Weights of a small transformer language model.
Architecture: RMSNorm before each block, no biases in attention or MLP.
Training: a variant of Adam for these matrices, 12926 steps.
Each number is 128 + 24 x the weight over its row's rms, rounded and kept within 0 to 255. Layers, rows and columns count from 0. The size above them is the row's rms in percent of the matrix's.

# layer 2 MLP up, 1536x512, rms 0.0395, rows 666-714, columns 256-319
size [103  97 100  98  99 100 105  98 103  92 105 101 105  90  95 102  97  99  96  95  93  98  99  96 100 104 104 102  89 103  99  92  99 103 101  94  99 103  99 100  91 101  96 101 102  94 106 105  96]
[[149 148 115  91 154 110 166 138 141 144 101 160 152 126 119 125 106 148 133 150 131 129 139 147 128 103 118 139 105  98  99 125 109 149 128 140 115 103 110 129 129 131  98 161 145 125 174 155 135  98 114 111  97 109 144 128 129 158 170 145 140  92 160 108]
 [131 101  87  92 117  97 108 106 128 137 161 144 146 125 136  98 115 139 148 143 126 139 136 123 127 106 117 131 114  91 140 146 159  95 116 160 107 168 154 116 124 149 114 103 149 161 117 171 120 144 137 118 100 149 111 134 116 128 128 153 141 136 144 150]
 [128  83 109 150 101 113 133 142  86 137 139 132 120 144  89 124 155 122 150 124 119 161 141 136 166 108 123 130 125 135 125 151 108 132 141 112 126 105 142 144 170 155 117 180 112 131 107 116 179  96 109 158 114 127 145 140 103 151 104 136 120 157 148 140]
 [136 127 116 162 128 139 109 135 158 125 141 137 113 135 144 142 107 139 141 108  94 148 152 105 138 118 126 152 122 109 100 131 138 106 150 132 126 102 100 107 123 204 125 113 121 132 131  97 122  97 147 112 116 106 138 138 138 139 146 154 152 106 169 124]
 [121 113  92 171 129 105 136 121 115 171 114 114 107 118 150 124  92 137 122 151 116 125  92 151 141  71 126  91 141  97 129 122 105 115  99 121 116 133 153 158 132 104 112 133 152 122 120 128  98 126 123 142 158 113 134 189  82 149 139 153 137 149 119 102]
 [144 125 148 147 117 112 108 128 119 107 127 121 153 124 120  60 146  95 109 114  96 140 102 128 155 143 121 120 103 155 140 142 111 146 118 135 171 148 129 120 132 101 150 110 152 124 134 144 108 115 132 130 100  92 148 101 177 153 148 149 131 143 159 126]
 [129 140 136 131  86 102 156 142 144  98 158 182 128 161  82 126 103 131 142 116 104 130 150 155 142 146 106 125 146 182  97 109 119 177 158 137 147 114 163  80 123 125 120 137 123 119 151  93 147 155 123 148 152 103  92 122 157 129 130 111 128 135 160 103]
 [ 83 153 155 117 109 164 126  98  87 136 114 124 166  99 139 128 113 102 175 124 108 128 131 116 141 114 146 149 127 122 114 127 135 118 108 114 112 183 134 109 148 151 113 152 134 129 106  79 142 152 118  89 156 112 123 124 153 116 172 119 110 153 137  98]
 [104 105 138 156 185 139  98 155 141 105 130 125 155 109 118 151 111 131 123 144 134  79 157 150  81  99 137 127 119 158 130 125  95 118 152 144 136 161 145 117  88 112 158 128 142 114 139 112 114 108 129 107 117 128 113 112 145 128 137 115  94 164 124 119]
 [134 120 144 186 118 102 136 127 119 146 168 137 115 118 125 159 117 133 109  89 122 147 134 121 131 109 123  92 154 106 127 129 111 102 148 159 130 161  87 119 124 106  95 130 141 152 137 142 112  97  93 148  95 134 140 134 142  80 166 159 109 124 112  79]
 [ 91 128 136 154 108 136 131 147 138  84 120 165 101 116  95 137  99 129 131 151 167 121 115 122 124 114 122 142 112 125 100 138 113 141 156 121 143  98 134 146 119 123 124  77 132 102 114 139 119 122 131 126 178 148 168 128 119 109 114 146 127 111 146 125]
 [156 138  97  97 136 106 132 131 110 123  85 136 142 129 128  78 156 110 116 145 129 117  80 144 116 136 137 122 130 138 117 139 153 137 158 148 153 139  86 136 108 118 146 157 164 136 123 105 180 106 174 151 133 151 135 114  93 141  90 115 100 152 107 138]
 [ 96 150 121  88  82 150 106 135 139 158 100 146 146 115 122  91 138  77  76 151 128 106 126 163  86  94 176 123 142 153 158 156 102  97  66 133 129 152 154 130 171 118 107 130 111 173 153 111 156 130 138 121 109 112 122 109 122 115 144 135 138 117 135 125]
 [106 153  93  97 138 102 171 168 128 145 128 113 139 100 139 125 105 133 162 171 143 147 109 156 141 167 149 152 119 124 147 139 140 119 143 125 174 128  95 110  86 127 151 106 160 151 138 141 173 169 169 129 126 162  74 159 141 106 137 105 118 140 106  76]
 [168 130 166 168 113 116 114 136 100 143 143 122 101 153 136 153 153 138 132 147 133 158 119 169 117 136 116 130 139 145 119 111 116 137 154 167 185 110 201 109 120 122 138 114 128 136 125 121  96 120 116 152 159 162 142 148 166 115 106 180 128 125 142 110]
 [121 154 151 146 170  95 119 115 150 117 163 128 128 133 112 137 105 119 126 167 191 118 109 133 141 108 129 162 132 150 180 110 133 149 168 151 100 104 139 123 149 153 140 124 145 132  97 113  83 130  94 119 103 123 106 129 117 141 139 166 147 121 124 113]
 [150  89 102  91 152 144 143 118 120 113  88 146  74 114 119 154 119  99 133  77 147 134 100 140  97 152 107 117  96 148 133 124 186 135  92  90 155 109 134 167 113 106 144  96 110 166 134 143 148 139 138 144 122 163  70 128 111 129 157 122 141 134 124 162]
 [115 117 120  76 106  81 123 123 131  87 155 133 136 144 106 141 132 104 185 128 135 107 134 114 141 154 126 139 124 157 164 143 106 121 144 115 145 103 137 126 168 114 132 122 143 131  85  95  80  92 117 114 145 150  81 111  87 144 142  94 110 110 103 141]
 [ 95 155 151 137 151 150 155 133 121 142 100  95 165  92 119 163 119 105 119 107 157 147 153 107 101 165 175 122 167 152 151 113 127 110  92  76 102 157 115 133 121 142 124  91 111 171 128 118 162 139 117 159 102 159 123 149 107 120 111  73 134 110 171 155]
 [147 120 178 198 166  90 109 150  98 136 104 106 121 162 156 115 144  66 109 119  97 115 129  71 114 104 113 127  92 100 141 123 170 107 115 133 120 126  69 103 101 133 171 139 116 130 113 140 129  94 117 123 138 104 104 116  93 132  88 122 160 151 101 126]
 [137  82 131  96 118 168 165 122 136 107 122 133 110  93 128  91 128 111 140  81 110 115 132 112 163  98 165 152 120 129  86  99 141 125 126  97 139 140 137 107  99 114 152 137 145  96 102 110 157 127 113 107 129 135 118 145 154 141 136 103 156 124 137 131]
 [119 118 129  90 139 159 150  92 114 108  87 105  99  97  94  97 123 136 108 160 106 139 138 136 136 180 109 135  93 112 120 122 106  44 103 174 157 154 118 106 104  92 143 109 123  93  97  83 147 133 139  91 138 155 122 159 116 123 115 148 134 109 102  89]
 [144 179 126 126 112 120 172 108 178 148 134 204 146 156 159 114  71 131 130 131 136 152 154  87 149 145  94 107 135 167 110 141  97 180 102 116 123  87 110  98 119 153 127 142 129 164 148 106 115 127 117 126 129 117 148 105 128 126  99 146 150 111 150 148]
 [139 124 112 157 119 182 145  92 141 116 143 143  99 144 150 120 128 141 136  97 141 150 118 116 115 110 135 132 151 148 111 129  85 137 151 138 113 132 104  89 134  98 145 125  76 142 102 108 153 117  70 137 130 137 110  97 148  75 151 100 145 133 143 174]
 [111 174 107 110 141 116 105 193 140 101 108 137 109 134 142 159 164 149 131 116 156 126 149  98 104 103 168 110 139 137 128 140 146 141 165 107 116 164 136 101 164 132 135  96 128 181 138 117  97 144  95 167  69 179 126 171  95 165 106 116 106 126 102 131]
 [103 174 109 100 141 167 115  85 119  79 132 156 104 133 141 111  98 124 130 138 111 117 118  73 124 127 112 149 116 139 114 179  92 138 140 103 151  93 134  95  59 160 114 154 156 135 123 163 133 106 105 127 130 134 124 172  86 141 174 132 138 130 112 108]
 [124 115 161 109 126 113 118 142 108 100  99  98 144 127  67 107  96 134 133 121 127 110 142 129 107 132 108 160  76  99 103 104 110 131 118 133  96 133 152 111 124 143 118 115 109 138 155 126 122 128 145  88 141  90 111  97 165 124 119  92 146 131 137 154]
 [134 116 154 152 120 115  85 192 121 142 126 126 122 138 106 163 112 177  91 153 127 138 174 168 105 114 127 102 150 110 134 182  89 137 114 144 133 155 108 105  83 144 161 107 156 128 126 178 163 197 113 140  92 105 128 126 122 150 118 112  93 153 107  82]
 [123 125 119 133 116 107 159 109 148 130 104 136 104 154 117 138 159 130 136 161 121 106 143 114  94 122 130 141 105 141 126 105 120 127 143 137 119 118 103 165 115 134 131 120 109 131  97 123 140 139 125 117 144 179 128 123 142 123 110 112 138 128 126 112]
 [112  84 101 118 175  78  95 165 135 146 139 143 127 134 143 158 111 142 125 129 172  96 152 114 130 114 105  74 186 102 126 133 128 131 127  63 125 105 122 112 117  89 121  55 116 114  92 191 129 152 111 122 132 182 129 126 153 131 110 108 132 117 122 119]
 [119 152 173 127 128 120 129 114 126 114 125 145 136 152 153 132 128 109 110 143  86 114 113 176 158 161 117 116 137  84 139 155 131 144 119 126 106 119 130  99 141 122  74 162 110 111 180  88 107 144 131  92  93  78 144 132  98 158 148 115 160 135  63 124]
 [142 136 142 176 120 169 159 155 116 152 106 120 134 130 113 148 148 176 146 139 150 163 152  79 137 122 139 132  90 123 161 134 110 139  93 116 127 123 195 107 120 150 130 123 100 104 101 105 105 134 119 127 134 138 122 137 185 125 111 137 136 118 145 185]
 [122 150 163 153 138 110 138 158 108 125  94 132 150 146 128 115 121 153  88 137 139 142 114 104 114 105 157 116 118 120 190 141 111 178 110 157 109 109 111 105 168 118 114 146 101 113 183 190 160 147 163 144 102 135 125 163 148 115 126 107 162 128 128  93]
 [163 126 165 140 146 152 132 144 104 177  89 143 141 142  98 115 111 188 107 117 122 115 141 187 153 147  97 127 130 111 160 166 118  84 116 141 169 143 146 147 144 129 164 163 122 119 158 106 144 188 106 155 132 118  83 119 173 131 112 108 158 111 106 107]
 [118 154 178 114 101 104 173 168 107 147 111 122 153 153 120 144 111 124 110  98 147 106 118 127 115 142 125 104 107  98 133 146 119 153 124 113 129 128 170 142  97 106 116 112 124 106 138 139 106  74 151 130 123 114 119 110 106 110 160 147 119  99 134 125]
 [132  80 127 149 136  96 176 152 124 103 117 132  70 121 115 104 134 118 149 132 116 121 132 158 121 169 187  99 209 114 115  87 144 111 120 119 100 141 150 152 123 116 103 118 179 168 125 105 135 133 136 138 156 167 143 157 164 121 112 127 132 143  89 122]
 [151 126 141  95 116 160 146 145 131 102 132 136  94 144 121 164 139  99 154 140 159 110 105 172  79 128 137 107 159 128 121 122  89  82 134 133 125 172 127 144 115 152 143 118 153 147 142 136 121 131 136 163 126 129 139 209  60 147 187 102 115 132  90 122]
 [109  81 120 168 147 109 137  98 124 174 154 149 132 124 154 132 129 134 156 111 124 139 147 111 131 117 133 139 138 162 107 144 132 155 132  90 127 124 108 127  88 135 146 117  90 178 143 145  99 153 134  89 133 117 142 134 117  67 146 105 206 144 163  81]
 [142 146 112 155 116 116 121 144 139 161 154 147 167  77  97 139 147 126 105 100 146 121 147 161 135 110 123 134 130 171 137 130 105 123 128 118 125 147 134 106 116 131 159 102 138 162 106 123 126 130 152 135 117 129 142 134 161 142 129 137 174  97 134 115]
 [ 97 145  94  89 143 109 132 127 114  90 154  83 125 178 119 146 131 184 112 166 107 113 147 169 113 140 168 137 138 113 114 133 136 158 111 119  97 123 138 131 127 179 139 140 129 135 160  79  94 156 146 166  76  78 138 137 138 142 142 140 152 101 121 135]
 [130 142 129 163 130 116 119 131 176 146 136 152 119 147 123 138 138  85 151  98  95 134 184 102 165 129  97 132 132 111 134 147 144 155 144 128  95 114 138 137 166 108 120 178 118 137  92 158  90 152 113  80 115 104 124 112 104  85 133 128 116 154 156 109]
 [146 145 172 123 144 125 132 116  96 101 144 148 105 150 163 141 109 149  93 125 157  98 130  88 116 125 130 145 107 129 120 123 134 116 131 132 129  78 121 143 127 165 142 128 128 162  72  93 101 118 122  96 191 130 159 134 113 128 172 148  93 114 156 117]
 [141 143 153 140 124 113 119 132 125  93 117 157  80 158 211  93 142 119 160 114 157 128 138 105 172 148 121 108 134 110 135 160 127 174 138 151 106 183 120 114 133 165 107 121  74 140 168 119 150 124 167 122  85 137 137 114 136 116 115  98  97 152 103 125]
 [170 128 125 101 153 120  60 143 109 145 135 120 102 134 119 132 110 158 118 151 103 127 140 118  84 130 132 123 113 147 118  77 115 150 122  92  76 121 124 155 100 169 110 102  94 142 146 117 127 157  80 121  91  90 127 139 130 137 164 122 125  94 118  84]
 [153 190 151 124 126 150 122 144 101 139 131 111 137 129 162 107 109 108  87 115 157 159 144 157 142 126 178 141 155 162 123 121  95 109 113  99 117 136 165 146  94 140 128 140 118 178 133 120 130 146 137 135 150 119 165  90 117 135 126  87 163  91 106 161]
 [176 113  97 145  99 187 158 127 129 119 108  97 159 100 133 162 145 123 113 117 108 115 143 116 126 119  73 158 141 142 149 149 160 129 134 104 140 125 100 156 103 100 116 161  86 112 105 156  88 128 120 124 130 137 120 134 113 139 151 132 157 168  86 103]
 [130 126 153 170 132 140 166 122 136 123 124 161 130 109 114 111 105 164 152 136 111 128 130 146 132 127 122 124 121 127 157 178 133 163 125 115  94 155 110 117 118 134 120 162 140 114 105 128 139  91 160  73 101 118 113 129 112  86  73 134 121 121 123 122]
 [125 124  98  93 117 142 126 172 146 147 156 156 118 113 111 153 145 124 118 120 190 140 171 147  88  84 114 147 164 109 107 150 149 113 138 121  94 153 129 108 120 138  59 149 193 122 135 131 143  82  91  82 100 118 149 120 121 112 151 157  81 107 136 111]
 [132 171 132 117  89  99 102 138 118 139 137 128  86 130 130 102  96 141 152 123 120 103 145 148 116 135 122 124 122 149 156 150 127 151 101 154 113 110 114 106  92 118 137 160 107 153 144 128 109 143 166 137  94 128 115 135 164 103 142 139 126 146 126 128]]